config = dict(
    head_dim=32,
    intermediate_size=320,
    norm_place='pre',
    init='normal',
    init_std_qkv=0.0757,
    init_std_down=0.0,
    schedule='wsd',
    decay_fraction=0.632,
    decay_shape='pow',
    batch_tokens=8192,
    max_seq_len=256,
    train_tokens=95430000,
)
Each number is 500 + 50 x the weight over its row's rms, rounded and kept within 0 to 999. Layers, rows and columns count from 0. Numbers have three digits each. The size before them is the row's rms in percent of the matrix's.

# layer 10 attention query, 96x96, rms 0.0931, rows 0-95, columns 0-47
085:472491463471494439496486483489447515567487437452454450490384509414461526428474517409507527522535538426494544497556429447466509519510485496544485
064:604586518492518518541459507396446444554493492476526496448582397577515549605537506525409463604484559478485453490471484436566516518501551457499507
086:526548542540584613485514547511480507457515491476496479562528477512550420615477530560578475486490505443457390566405553508465501492462480476441468
087:479442480434437467539528540452605434637506532492488509501482553471500568448514487470437532533487511481549556406591456495540510524537590514571510
108:553447476599546505494471523585534503471563558586573547571512515473515419584474451486542487418512457620478515527499343610456549493506407458505484
096:517542434633611541491558525556436512487512450543456507579421537499541387545575551500508549473502464488548530524528462444447535487501529441428601
105:526506476446491494434480441510534534538406522427525445375487455579509521424454485426465457487474509433553539459484524429525510468549570618605417
092:510461468443423474502506525478527470554585496527490525563494500513512495518452464413487546551573502506538505433512396598541474522470470415450492
102:560440559558461446503546462436537424528553477643528532523512477494528431546471436404482408509493468579508500375462369565496535535493465444520499
089:475635570444526480428481546474517402441429424492488433468556505487406554466579488499497530498547468471493433517424489436488495483455446492559540
090:423658458506532444429457464527556519498446421401508460467437544550585535459526583551512474492544465471455504499478591457462411417476424496435607
095:505473501464501509454543500499414548419535525472470535440482521487503490596522427499474440521443439443537489502464469479433556538510515507570490
099:607484520580496479613452489500520492564568524570481435507537454594531487496569468413509481497474552548471527554500483496561581520467451478451513
100:467588473478417477443579553477533472465494583489619443470476484618558424475460488552484591513455521567586402515522523528451456506417453544492498
109:485532508513541545487458556496497556488386502445599503554433522546530464518545523549475425417501467404438448513520553539543363540523531542492495
092:460497507518534467507564527577553570510465557515504410434423491480606536555428557493465512447490486414515433581466469444420582408545432538531424
110:456568472519588534447526507537560526393465439433480458533519565545457442568545586527557539445502431491514494608351540474487540502483452502468535
103:478444473439463425521442443419480460586504501524541488487490491417496611440471453489454535514528510530488543405604463485558514520550574507561514
082:540519546415482432474455451384482489566499567511553495421570414553516612489496507508428505561526577470469438461581524459573420499515558543548471
083:466521455603557497507526491543434572540513511587494499584427511426528449493439443488523515431568546565514536520488361538425568441495465454481546
099:507553527566573543503523517561418570423486507456444480549565494480533452527480500569511512472477479495424433637421644490451454498482476457473534
100:529489505445492482477503425517510488456496599436530403396516510538560470599507560491516463514447471492529530576511594425458522439518512484555532
094:500491510529449548530469570573535457541463465526526567581539483491452565461502507493473551580561574570416460447441482484529446596557505429455446
150:489549500550498499420579503484514494406529469586441559623499534487434490486510552515564534457535443513463562510424476550514603501485411405497539
086:482517476465379420478511427400578509549507560537519488386571494440499570490434472405496541544420508519536522468438418523512470482469402432499440
098:542443482416423591518436527566469539519501494489509465541485449502507523543501453571566451533487566495437391489548601537452410567480476569592387
110:586415515533507607504448511505502444460486480564595530514488604478514505452451493437536509481467516562554515432554461589533450519424485526477469
113:570587502468539551562492479505433570508529480519435558547466460499479536513512482510505448531515553514450511574511523494459556465557474434421532
085:457548486532476476513371513601504485502577600409467531506523543541569495560554527527483432512481504468474533508483592531402485404550472533450517
096:469405559516449509535482587500437458506496557559514599479552504480517533476430435464454417510471477531495526415512422580641461454524501565543460
099:541459482424469493488536531464520526537542548554495525536537555459585471435485540515490468482442564521543469517518415546563407504560479581420427
088:490550517476575497443536491618466613471451465539457541469466528535455540527478432521500545368579502416473602547503510417410486563506548478452618
102:442551554518522447465496458443475462615543510473491502464415482489470536481495453455514494550581533596500513387591504476448520503536517518528480
092:516431496464536474497488524497545413478484552460543533446507460470433412585508510582510429534480602405495443508533496537526455487429500545510383
107:549465451491532506541548567508454484386506429500505519611568519514435446525520502521578500416439471440515463591456550506457441460460427475498497
111:461517525514452486488456446406534416541479572456541480395447450525536533508405538454437465577478515441533563382490526459550544494494533598551408
112:481474454562522502556533490512464546502476465569456618696505560433483537421553449481510557437541457534425499556499489521478513552480453449460497
134:456528458565572507515536469549420578478438445556443516671452527450491478489540500490470572461474423476462520621489421499472498533477554436486564
102:506449542431421405490532479463602474489467516510489494406465479521564493518483491504477482542528511473633486446509563474597449542502515541566377
089:452422496528515464429519543469584470586467562559551509552505486544496513487533515363463489470521524555484443470445523516558441570507558409488507
112:417467451502524473470525457505441582547518402518422529551429565450440452476511469496443594496543433575429547527479510539455515511512464426456531
098:510415544450526557521448541567402499484483445526527559516522514524386532531593415505518487521509454520509503581472482458507546522557535479472466
109:539434573567539549485404505494435527447453488550547464466453461526563624464553445556437452524449489531565550535541515535477501476452446607503556
085:577501391502513493553483507523454559510508461523470554593462498453552417432434451482521434452544500483563449536491522542404527500564523479544511
097:492504399491449432549547355503578557422516527415487523374530535525474523492520565474474526508578633515578551482529572539558549459496469519515487
104:528525537445398481530554510426448490520558594488545475363570449543577447496490464504502474597487523455556453515437531475525560411506493556526528
101:515572502622525566417508585562402464453510485393439465508452442517521438504435440524526504408599511574477391566497593514543471446437457570486489
102:568436599400464525558522581587406551475474533572513482484547515442555467529532490625427449522432421461484472611442527567507523540493503434496505
109:474506424517548481548567537541461506377504470426474575591504490510459434462505475522589461481466442487558487528451515501488468440429464436528571
113:506494569450494433485442449430572475638506582484492494393470473501560539455474495510437488538551529532503524402544507489526515504542588596582473
115:557440572422463447485467496438589389563512556418569491329554488521523540553463506500498450603477537417537494400496578516535550464503520575562489
111:487591444543524499512556416585430574522466468550466539588483547478456475462552497468461590502589430487425549522470445494480514525530463435486551
113:525572429466613527567524511583429571490532423504427460580557527465456443483553521500503548468486435516406489584481446458446466503560557433513584
086:486564554547508521546437437462541540486511516451480473455586511533530474544558591539507533560414519563519524474407493467533477478499446568514530
099:510476590537551557511509581615489527462459484550508576555420495519510532594462535579462515496479482521411545478480499483527485503462549473485494
160:492525480544553510483571519529467538436502422562415568633494537420455486479545492469548542447556420486435526583461460529496557543480455414450582
105:536400544456541504527472486491409511495451439517443487524491530461406505447569462475472439573489426433437469540499531510491492457550629493533594
091:536463537470437439572560577442424491533535513463475472457485374526589503511445447506520522538486595482482408579495573519566414556420496438498512
109:509546442533530467538496488437491476452526476512563620497567592454477509508473486424484502540494482483523534446494536551569450593466503443472455
101:515511437576585433529457450491474579530552431560550555559474538462492523473535457430482489488527435486505590495461466554470495512565515480446569
083:466487510561511536451562508574435563401453490436464453458451514494550558535436491539609529462498504477386544526528549460437452455529434571446549
094:552450420580490406446474518406560477463467482468514529435492505480486492479448379456537494500554579559535449396557630532567463488564478516543459
106:518481512471405448551430557442578498562498507510533555545500535504574483465383529537505438529544583522478466498435568457511472608546434415511461
102:556403458535565576526506453504464482410529514497494496467532442483459514458571403524527444382534464493475562461478429501418552445500470547507481
067:546513473460485515487529388485504557470511551578513563530411563561600510428432508439544510466499486594502466445561489491472541426528441518527541
071:499385573407466438524533580481554409530524440490536502436624466445406554522572426558441475544462428473493467524424492507562454606523524488497524
066:481508451511479564593446525587549469398550481475491505471502450543490486491536457559498569519542585533510431462415490468532459507363461406419419
070:444561485395445410487557426485611467550467557405435414446517552459503448527492501462528527530469498487494524467474486536489575491615525548566490
076:501592511536528550612463518566514560536562468485462512577516550604546513462474542518508500432566460518534496587519487529476566496462485517451502
093:505578482621573582508511487463483499477535519585469485557501487473593480492529513554445555430532468511436490603508427497548514509418456439437541
107:503384493473524472396481504449501368476445555448516473445504514486495516544545432480397428520502419430473560466516547493452415545571553593544443
113:471556440521517516488489466504539565555533484551509497564540529556594490488422585455487580515551549535550499418412423556560479583483482459485506
111:451543508493529441393532493526502488419495499532466506561487484473467444428518569498463546507534534564466553555487489527542557503452412366473485
100:537457533538449478569533507540549477518469564351554484460412452553426479514624551595478461536490492542458419477523555422539477411451462573487428
106:558480551492541500541472462491507522530509630539540516463561514562534460471560425545490488588416614505473515439492461507511478441436495490537590
089:539538444553495508414430602523496421404460484488486404505549464580436429526556516454550449482471424564555477448511502568440534571488466453501445
116:472484501538531496550415377469542559535514472526501530456569598532495533504459480472491538557541528557502556480431472497587458494444501408522518
118:515505443430513369603522472445587535485523562551547468404502508657493482421472503467533480483444542458592476521531476562484559523432465482485424
099:453566446505505534493555471474524542462537601466462554392464559509461490526507483530419471517470576512399486481551509514517534484506462504498482
108:585494520522496577479487572502365381488456520534476423530504520467539486515553465504468427504429424468517465542465442538468407589498488504533562
081:466495482540494485585406503617512532455541499457450505494411455556514415491487477480538456533504659527520463478555522529464539448449434478428491
063:485498475417543468465534480420550474528470527525517519532540562498498526408554549480497606541521458489501568532515523560482519514571600539525529
079:524416564399575433503463552395479368516472571557548520460559467467447516470583508489458479604442408459496555443516514536528483563569597502511453
089:461580490617504531440485474632394585471435425487538550516546439480546507529397484508563583434575546483487507589498512554512607490495406470487602
089:450517531550564537576491597523457579552495461516498458573521479503513512499514447570476496484566455547436456535537575459525559467433533355427548
094:526439454361517462492484490486500449483514547408462423434482516519459520514530493519460431521488447514507483472508608369526495400524481604498510
105:450593448537496550494498471510480518484511468604490555583523571456547557481456478514520517490494431510507514490493396525579508529465558433559487
120:487600430636538504507520501577472476422475507520483501606487495461489560535489512535512546449554470528520570532516431508510543512524481411429577
089:507528619458560461461520473520430398543464564404472550446520467467442489463526507514488557589453427547386568535422496456480485501411513538538577
097:523489557471436425438600599401493505534533532386476534494471515576495479482498535584491512483563539514418494519572593554518436529448427493477413
089:465494511543443511420440480423572482431503484528463552519508532498576513530335507524511491464416574481504472476510580563461529551434483475508503
102:466532509561545430508448568490444479461504467528458515574591502351494540484469487537474545397577417498535494514483456449497505457488440506498597
115:565555566504505475535487476559553425456509511464464497429511488488467453602578475465558422519443489491469497533458568434465502446553569480510517
115:424432531462507525445432454490567534535517446474484521480523510602554511459465525521492611469567528519493533468465564495601502479518485553466449
098:498473474572465483498499476440495541514490442601615591537550529490533597484468522490501526464535549548573420444489508448513386585503527561485474
102:588489598584498509459555554468429374452456525467505516419586470520435446456560541524467493499471470552442509585461542453477454438409511582456503
# layer 10 attention key, 32x96, rms 0.0959, rows 0-31, columns 0-47
098:588491526450467566519567502466589429574438474414622531422534465421537570510401445521518441527417460486578479399510550466444492463571535618535469
081:445460510568536499537496569610494562480470442539408524515550567554593453509533517506453468410554492540505523527475475538474468597451418474423472
076:449460467582528455518478516539452560459565577566404505564521476478462465430475568466502516399549497479510578573465470498565569493487483481509520
079:480487567459476535521406620466574523587436574387559448411523527544557515511524525551527462528472509451439483510445615522482448477524504520476482
115:457486449482474396455511519451512535436559571469393488465531531452483406400440574468592531499462453472531398520525537418529527501450420508572513
086:409497478522414422467496537538536524507542460569506486550558457488509495494491496479527475513584479545565395497568525536477541497526495479451496
090:565489465585551445550489446514536511532532470536419496513463473542429487489601484529421486435557526456502581511532364462526580420567487528402482
133:440471436576457444528503526465545588472644533497418510473492517513478477435469463503546558421498537508522488487478505450506632421383373464539583
096:500511455455504552550538526473507585484604544450442553488501452433520468541453515481476429524499566497447512509482577488430601434538531506449538
096:490490501553624451457528409445472506405469566621455523496508537431520481485547497435458588455482512456503488477490426575474517533497504427578540
096:468475395482475511402508548507519467486481476538455358566515487422401520557540504449505509586492423555546527486530486556432461539564511436515544
102:506499581470561540508557432526527469553573543531421496527435479597459547505510486464424573518552563459509459551522529521559518424490487535436504
105:502470478483433571457503504453466568556573419462479502507509512411517515452380554498587460463497483435520477507503529455460545463562446495587502
095:520509487476521414519520528560590425547508435450487456511499555527491515410453517484550515448531606501498580390516544538515407446554412433511516
105:498530560448510450476528560520553438562437491510579376478529443572473477504561541474470507578515532539487455517479470505563487567539544482495443
106:504509448533603508447447479547549402458476523455480513562488532488442511516501480487452513448598576570382543503542544430513592457509561579499496
080:530537517468538424478522441414391476531593510560521430577538556406445495489455536490483466577440430454543513487570485472494562531465545482555489
089:514496561474428578545474440537513490541470411502582477439500485463586539500548521450470442543486523517530472457452522521428484485534507581490403
093:483550589501566507481371534514508480491487453518542466490456518563527451573508423480473475451541543585442504597461532547479421555501416544383385
096:473535415547492499497546488490487492502576537449393519456531441523479506493459407438571549520502534570494484494508532482468553441434490590586576
085:494519381605535428429524424475566489488576490598434589506466483477526479511435508446436551471472585503548530432472459460483608463475491532479569
122:554465546393566526489457513510479472558419471479577563514553463517508519552488598481360458469506505503450505455464514474514411592573606555414416
122:388546396577522427484522440546520512401560518501416475503526526453495439480431474417583569451503493559535525548500508511488595435449397477551547
092:450535452446493468527595470408424583484548521471473449492504490436548514442485452539588547424544435436528417562477563452500568534518446453492615
106:518527564497565529428505437523461470463471477554509591438601510431530498567471560467440440512480493541491502493440483418512512595540476469472476
106:441479531517513457376507472486521452576560499382479463467533503582566464553463500481508454437607492611497420473478511550519502511444491590460441
117:511523490479462377418593487461483514500508452512494515444446511451467459357521567393553582559565477458531494522560545430493577465579447477481576
105:525458502465538483536452443579427523535531470519461462492472502494533534541493461522502512506437433476514485556567412526497503498452588537630534
100:523643543503466532583560549531463465535551535507543483521535554558449537446517448491456472511504441537458411473512414471602532515491406485518420
111:430532528489378425500541465415515555444557500495500507479451567584551377399495509492597538480475588553541512505416556472570565499410403540472462
098:449507487495492504467536441514505523457491411498537476523424504481556552413441430535478468473484496478520461507497478389529505400551485596575539
093:552468444477494486434477524464434505537367470546410582571494554519518533503569526466474579551508472507420523537498472502522465629508520496444478
# layer 10 attention value, 32x96, rms 0.0875, rows 0-31, columns 0-47
096:472550512554540521579473453442402437521540570468459537496518539538428530512427542495516550446619556498426514538477545500547416544352487511538480
107:445529514445477498468532473554564482469537591547471483489491580486490455397497399557552514476583480561472513473522500506618460484488504515550435
103:586639570576534515586572541501465509500476510456433539452417549525486589529450506492457528531566424503465470640417580483468493556457515529543513
097:568384466547454576455516545371509477464512543561472481460585465438619474537478541514524495595475564524505534530494538541464463456489448461491522
085:478503542405460466487518484379510548544542439565500529491497602446434545429472459439528542505491478443486492397567439541565560523421548477483522
093:441464480573412481481516553570487499416529487461472392482495464497457480440549509563497522436519585493461468506397488469525566593463511495485507
098:489426477527547552450527565612539504531463555486489489537471375493497483537549521530493500567509566472394508544548531515486519454524468472426438
091:524442527432578486437555546447464495438477513426451576526497467474459468502478425523510435493497452407465459564415528553515368425455530535492454
099:482515538519383377493491522476450497548429638503524433511504472524486470531488559544503556489555594596461535509653509495540469507561445467446400
095:531556495384416544515611473509478542506549489459443425479581449442423416521500571553483537556534524471502508537505509514555494502549541508475532
105:414474541523426465569542499519475530503444449482443583491465523533576583464512589617555535508520393420447587564473429499506504483499608510479536
106:457495523522468534558479582453569423491515535526460423402552589490527454486452460460526595492469583556419523477568490459529489494492488502426453
100:489525396550473534559551500491443485485459550430512481503533507575616479486461467593509533518425456524546465527476520557477520528473533523476473
089:528485445508460550508561571523445460469473490456568609544502489460519488495525515425562490565501493436419463491494478476370526492474470600466503
100:503515480506432455506489455521547407494469496501529465502533395482506544497529568468449512457460524460504458403412526502501478508598401506570540
096:512479455510550546475419537489512477534457529523539455479491529479565527639539414483573517546480498507460527425469479471561537398577435462548550
101:577441477537517492380526442437476506458498427551429531535531568524512474510492524442507576489552567549512654546517520612544486491509518459521396
106:453488425549451476492477457406505512560476507510553514513519530452457497428519516445581470527572475484542498446458464545512505537535532549564473
103:577569466470568553520626550560508533490522505508554555496489418534416581443556481578477514500531501465486420495497486478547589479471496422482519
091:532568482465455535517449477504424539562434472525613433566568455485442409411526529411527524554521555578507546606447505525440530533534369478474475
107:530605495487528488513523424476563491528477429468537364485511429524378460489509467514516567428515535603509433541452420458639531590536488468406471
092:564483450489503402545429480488575523537422515471485519570500508509537404465440575575438496560469508541593524528497509510414587514439488471568482
114:463501545539538568498416509491591489451484534488459433504504526504551498512498643536469485487494490618503495492426592441481520422519423430533436
099:499510528492456524451446518487463438488406583498442515495547442503490376500396522506451510472492576601469467518521534459599512486503595556510608
101:475585508527457504450488580471465436556497516515420552562506468447430633509580568473428451490567543506540469423474541572613495514480470486512423
097:408466560498454402479491530526464463549544475523523462432504396489560531435433427567483491567576555489515422519566568462448482452492439513480448
100:493484510515513395632413511533597544532550483510587492478557438560511577438399489557481447513538476533468517581561490537464509503531562476550531
105:438478538519580457505492521489477493537487470501469501479539407492516496485573589408397585521465530495560532549478524533520520541383527476528438
107:513473541451490609550508555522478543518504441513550485473532503480600509501464484465478518574391568561533540520449489539439525491452482503436586
107:465542525501503486414435531538465563544447521412471506552532507475517483512477546482461528511397441511519517501460591495518471477553478417552482
099:556491494422475510522488442507490410545469489464420493449455485635505452472417575450616504481497503453526468523488543602519560544552472482538506
103:513478530521467579535468449553597468473598391492410447456463469514484534548529507492499515497551469641476502473481469545517490451544429492500534
# layer 10 attention output (transposed), 96x96, rms 0.143, rows 0-95, columns 0-47
103:547552476499534494474579425435486417509551500453468528459548502555451516439554514444480514514613485629455515434473506553462457477436387441526465
092:481504462428509476510568493508591469404570498575472462448533496473474528508552481585520467483564463398509573601467504519494485419565428426543542
093:528464496553436487474504529512515549471537432399453463395444573567494484520434485446495518519492500522453497503411582492455489568412507573502516
083:566461521484536489492486560487380439462499477479503543628553456418540493566468501393431497549476439401574512504462476552447492519563577501547499
109:455561564520542567567576497496546544532449489635579524479419564511481479499501486530546550449497504516444387461510481465505481432455501518532517
086:490535492539537521574569467563486466507457555490479491365505399514437522514614514533472438473548478487415630538494481419534506524554465521456489
091:490476520511520409476386532492453471437584488418470455526539429507575486530495477517459515514529519492505448526591518536583559493509459492415453
089:503502558421541402456503519465508517465517405374517540496566406533418490358572465522516595499607421504561465505439569547510429493478496514486485
093:564500479466545512475503468482469468435423583466441528601507457472543494560517520529441545494545472508605587545428506502432482517446554443484462
096:438514506397428448513563459482524586612503485488483494531455566499471551462454402553419534520543425537444440482523487470551442464434530579567465
091:478530478539484428453554413541610442502444490508528578424510401540449550421521493596555530454504487496496470382500515531482434576514436458508458
120:568518481502586575509563483509516470413520437519476474461505503395472411532467488462449503496456486582535554570588438516471532339485499431487579
089:533523413546486535493530533522458539520406545546514500448526562449513509503512447539554542500453430499489510426471477521389507536580479498489527
094:553491497498499426445505521423442485595508469436523572353467469490464541501561404510465529480554438589486414442560497512493432477538440583506407
092:394464503464481541485377586549486455472514552492516477595550445458505609554489574503442468524472515407499509478492531437514481543529514563561467
091:504606461435523561460415506537513474471527485378486449512540515390576457657484483438478528566459504469522457477508523479517608515443480495403575
107:589495479514520519467534501517432460459508542566570522558563512517504439428493541504486439468482522512702589585529531558521505423487542397536516
100:480509469521521601563381474505536494621479557535503490583552540436535545456486518518519502441465455446675528481443489538492549504519551567551460
102:453476503566489492528505504488500525466563535510491449456458473568460482544448524567534480474476600542356375493615524437533500544499432471506409
091:591553539454517524569558515480473463610458553537496549659487554573470509408509532485461454463546448456548433452486503471494478580482515465590462
116:516465458546541598590462471502545528480485480574508520548544615512528455494490539501529467469374514445502536592516470408568566481514517474427512
091:564411466433493551537479427566520544479488467520484487572536559479616463491440508487532473461417509436576542550510517513431577508503581456449464
107:484521505488499559454411585567490467408421564460496425525611501441529455602504540438460466488450539496519584459435514485524535496532564451442584
096:455536520507527498485487441460521605404490492441448458423568558528452523491511490486442528492494511521490569540543515521490623357422538543430544
100:514511531474532482515474498520467416451485579436533520642566401488478486544579583510457460436453451479578482473388513534473455600498505596600480
107:423497456489520421483428508482401473472556428418457436476489497464523600513558516443483472588574499453466488572500556517509619431505517526464433
105:407533561518535457524374525572544546575492482551543511549497549520473562481381503416461484546485524455464504552458476529454604573433549405510527
096:459625537501569530524439467529458480395430405441507561459508465534478532465545532399548516511579468477546517606421609454416505480487519428502520
098:590462537490459583536494564553499471456541514494469376557507491399509544503482502465528482476381490457587472429557460560478551443463593483488562
103:569566462527475429519566477570444481510493458424505525550474460546472410482489517547457570492465379438521456428508597500552394581483579482662532
095:506528492499529475453389495573429559559521434492488477551534562541447593476450475469441476527505489441518557489468490602484592472488540437406555
098:457409575558536592518399536523527488457563515505493425425540551460549499599497534486455531535474534601466566552503471501494563391509512504394529
096:472560508570558480504543430493536538543454516455496502420446613583417586528505561437447494499541528564510525463364544459471521410453445471520463
128:427539505501517430519572453546541444464530514542453460447454494510420574493546461556534523512526509488575592534410535489519460432598471509562569
115:538561574491482428464528508514627549521517502427529450374476560516458493515431482471472510525502445502472460411444574512496533551445510558514430
120:547449435446430520547493548499366509470568516499526545561492473400565408511487447421466464507463480446533590539572422521529439419560532595514531
077:463411624551465507564572539501453448523517556585521470449518562530543457515505489498537536589520499527492314523580436573499491442495498516518502
091:547516517568557465556536434491467448509485555472524508434497460514476434583569470496416399469481441491515503630428483482502589507550462503462571
096:512557393459465481453487493489500518430497411445549536589450522451453506453562541452469565425508458491444585504523573505533537541537451520471526
096:494522457438462516458480468512605572415451400424563532557417511475408495425521528464504581427554455581518562431438627547478512498475557547397478
130:541537465497592519491513468527494489459538561568534489567455467521524464564536492529498544447524530543593513580439454476455466419491451501546492
110:461486544462493438490559519518485526544501546545555472581434548503526478477435373556485548460500560529552354571558423438563457489469517525590513
124:444468484632507487470426454462611459501482411543459487523491409562458556478442517594553501498518576539499494404566545541537485535473451481410412
097:586544459535523485533613467497516479432517447514429470416458526475447398474500534475514483529472494492534598537482431542448526338503441515517569
098:475499424472530566544516522539442538424484540508500496471484531428578443592462449495545475530360458519488519432447495531439615511533524510520565
099:578483471483444537465478505454500515475462444446564577385458452464434463487567479470447484426504349507427506439562519548463439479518544566472532
109:446463549430487553493436577565457475533499566494538519560540363489509571545470522557431504496459464479459461537535506499479561617483531461508535
100:499599517481496584498453551537575449496500492458464482458576524483539542568539563532512533488500407389486552444485481516522533464412447573475566
127:518482411522457464491498482479389496553571520537484485546505511460495483432490452471519423538531561562667591554606553526535502455535560447510427
118:506503462481600563512438447617478576608545564504455464503406445507495540511494449496498562466477447537607545532467467550472503496524537565556439
117:501535496529393428462566566444563410467523555473597505526551553521392462468523544507502487516497465492401366488579548472495532610498405477528444
085:565503497529519568537504594479495453564498558571577500648455520511552493495429467463506438484482482491586398568588459457483462435418542462575459
113:503500489532607487553502445507563534575520501558487477567541567522494505535449534524505483526410503470490419632471482462510631571505479389533496
093:502435429455543530436489492609476542512469485517494524594492570549552467474433465479542468454405610504584520485480500517493541538479546451511458
101:470566531551565516428420545508480449514459504492468497514637565473554425578532572472481470492501605490597555474389517445535513411500494474454473
094:493517475482448489495531436467539633445402485458547563465473533566454517477538534499535496462452443451472568509480572423429545405474530574500564
108:498561466493486410558497505506530433535554614506538467616460417440428533506577535464455544487500489535513532477446485523498527582521528598554465
092:544490517471571497454515403493363491447525418439500462484455415560465447515544504504502513552544461504500447579514479483450481460543464585472465
104:521476626522571466409451514556541494475494471549507464554488501574486514511470584497475412591524390408451467552497460530431569563455447425477443
120:479633518497486554588508507494514507408487490405507505394535484516540431528462513346565489502505451402521436573469532479493554431459570478518564
114:509475491491416560511535631518468552492445406493505489522469524399500527472445476487534496466385518481481529392564454542496446482408532527502547
114:528562389620426445508398483496547442495546443483541493482483525523595423504434540453606481457438498470503518443500606509546546454393589523546450
123:498523419501598502502512417579382638564472437548516561566456471524426502444514452501481490460475501471583571541524500537442566469543607477461580
111:457488507497598536530523471520443534535539463483410476430543569457459534577580554471391564514529512583483639586401509479489645522529526433470544
087:454510406576522423552504426476580511470484500444456485501484532553437516437486578468520528488543541530456514500405548453456613447455395485451513
090:453496448476479425537539541576596471448568492464500423351488531459449513505482499555553465546492483448462526516555477431447517399600461410506596
093:500511518519473413535472459419593546495539479413457468489425483611510445503392459477624501483531511467461415524498602502463564582455473591554415
085:575488503455486535494549573537473446456493578509504531573495543387525386517487475507448485579451441439546490459525445515510397478590484565565544
085:495484563498448516511647522467390474507550499585567473490419524553487521510546525499500522525546536577511381483556453578511500443481524456492520
097:585515492583504463455551468594438462517407561584567502398489426472488520521584568572377399418452464499404531454534451489456499499513436495481557
093:466534463529519460493407484537508525445539435399469533497539520482483455467573478474437519460524416491432609554435608487540566479538481556461558
102:484473521473588472518456449481546558457495400356498563478548542503359474436536500456491585497587426518485531567380571527445579507510471493437562
077:545525498522520451495486562523514501438453621528515530578496405539514500469463541495473483416488545443548554562442496517395508355535535547521457
100:449480480450471509509480479424500544520518557574546483576363534556577472468464383491474538405532536543488395528629469501562431474441523558567438
085:454415465563470420439510500506598455528494489484460488495494453451500528513401466565569433431527545481421443395577479533486478555530529492525437
099:508528466538526453520578472573492444431550456511416435397498515442451426443514559526506562583495407498522582583512467490459572352501438492491600
089:508501464520537550470531542508498488495452555521529480406556580418497499570432411562536494531449485469563466378547427539463508543532458400492530
090:525465518529580394435476467533475546573517456426534591301488472470424507543584441520395563507517388498506498480538503502479479435550512522508519
090:451503543462515525438433535544449453561507634538593553481534395535543533515524514527477541507493505459674491487534524555531464506514514478507460
101:511585495399557526560440466470488507455504487380500520465580469510555439550543553424542592516523493434553558565372548471496549476511510524446612
099:507470497576387552481520529493488412489534529586499486591505545430510481501442535508494355572471486571533472512634525508575504455452513491557431
082:492414503493515505529435519522541538567594561464480497463502536513480570482505460539481507606534488542520410480514434585509507490449531552512427
073:472451491553437398439546472504528447508547578484512507495481494530482471496453513492537488499479480489446522459602569494476515516576495466516392
102:525505494490451564485533592506515457555446590582533497610474507481508501445469468508463430453488511467571416417565467527511378476435550498568443
100:550441411502498608564475435447487526443518515596556480576529517533536519490508500514483459474428492516496502587530499484529577519478454453497524
096:478446412476418560493518518528606481544490495523470451555497557573589499445367446495600436479467586443482476487561535476559549536463529433467435
109:467515493513497537489452524536510401468424593503482460603612482462543432545505574473484462416454543448517520458462542501511438484528493486513507
095:467533480553548481552498368510551610459496501438445517382507525542428453432591535498464506503531449505535556556440535382453553416500464568517593
121:527538493496489391540474457493498500439562578467511524634512452536447478476571541501460456465472495582495509526404570541450569535538518619544458
092:515533529496566417470459397553451553458508373393494514393503477502458534463579513501462526539558438522483504574468520428476570440494437561445497
095:479576624496535484445461510588542512490454404521483489577488498567493541516511542482477421496474401455539519571390480525413588497454521476512421
093:552553483484550538537466434459461555412464500473567504449507443574540549562517545462500519499485514504441429561431595540471545567413471450525490
108:462476509519411556529517634529540472532497479490441397447522515446538495459471431567506475536482527444511440378562497497539412528426518492506463
083:507572443602479452438504450560470496492542492519538463506398491487477409479600538527458481382470432462516499441496591523525476492490556590586575
082:461522475505577522567473417542534533531565471524572460445468569523432519474510426544509527513512463511557455442513483533529490470519496416546599
096:430437463509475589525448526462482464413568525516503512533516577435545520607555549541432518560413489616405613546504545473534589482489484486487554
# layer 10 MLP gate, 320x96, rms 0.122, rows 0-8, columns 0-47
102:452534515494583588550520496494566510441549478479459468514473567546446449490496538518473491485549497524531521579609522562491507493504450472450357
098:495544470451466538545497553573518561466488394580510454513503456475526461470481456558527547447535482533553405520524496458492599504492511484501561
097:609509528534417507560458544405572597455561462488515522526440515539532484516391495518474546576487484445515486512466533499578513507534379545514485
092:496487544489425427458536439551478584432570560556556626562476648537438527484470565473554542581548472505467498471443499454456477450426499462617477
107:505498467539504567464550523499409433443496483583443567543526417422512410460413530491468551524456523414483546497510488560454468512450523522551537
103:473552539579469456520496497484522599527489394517547594501492510452438452513566510475538566447463438492490561441535488520485415476474547488491577
105:559501488463431475491573565408568528443555486538431497573500492549516499537517619383598498454544507474485501513466490501508489508443485494531453
098:456451520483477531485454521495499577479574601543494520523546526621444463514380499643431469366548507539498451449495483478490550501492443488454483
094:502572546520399555440550591483484576472386461452530459496438604540508505539508560471472509526532504369480512573502524507489491553499384550553532
# layer 10 MLP up, 320x96, rms 0.114, rows 0-8, columns 0-47
098:446434468465449611503513457482499555578430510502530506512490564524409539493452486484486502466474481428497463481511484558466421496456464557601535
093:525511519458463513607409471571468514507492455544442473418510492466485503475554437549540437460514450599600500413489561537596550484496609551482477
099:497451507556472526460529521512487564422516482509462484531549521444531467566420475545520457501464617592482550468543490592583423586426574466396444
107:600452458421409566521533508560495481469517523510476546548410503504441500393488593504562413514450511537586514497533564531530463474482527578552435
108:530452553510591513415491546472432522527496499538530451486497566526466451464503580444509515517481451470521606558491490581516512463503493502465442
097:516463485519530501495492544441506541446535504579506447522472515386487550398507540572519436455531464554527537566454544571450500531575525496486541
111:542555549470438476541454511420487573475537538609525517482494487414607582528525492459443528527516553484466495453520480436452385494515560507512572
095:563525501555633463529562450486507518445449403493516526498537496546489539473492521537476548574499491552559578504489461461507464527386564428480471
097:523515470512346489447469478556499501467577457506510458477474530557472509559528443569506434522443543423522475516552489449472474433566486559537548
# layer 10 MLP down (transposed), 320x96, rms 0.14, rows 0-7, columns 0-47
093:587436532509533538527476517555497553410511515472490576550473447512509587550583443550523507557485498507562413495429418448528445460541567579516528
102:504456516396482499486457442474558441527496451479451536479482556496504468579523479435495496560527449488783398531507455465534475500494557441495503
106:542488450527429485490534514466492523491463453517491508469512489503483557469515484530422546476511518491396579494504456481501529551451512474497472
108:429462506449459497475451489481516435531524572511489499406458448489552527493564433545490486508455548555462438444608539507462511520518454548565509
106:508419511541434442581508532520499597446485531479395456519493513503481378492546520509498528514606558565481650523394452496566540471538498541469455
099:516639526415476517476604563455556471435516498456543524453438496497441510490502529536515498541436494476365509497472565503519449443508542483451551
110:523502478374498502459501498471465532516473485502621426520549565418511582600580481554526483424536389438477437488491456572492484518408516436506590
099:455554462538544527482523517480481479481500498527454565564568503580538531486589482506471427422520526526342499605481435490458548527473451471545492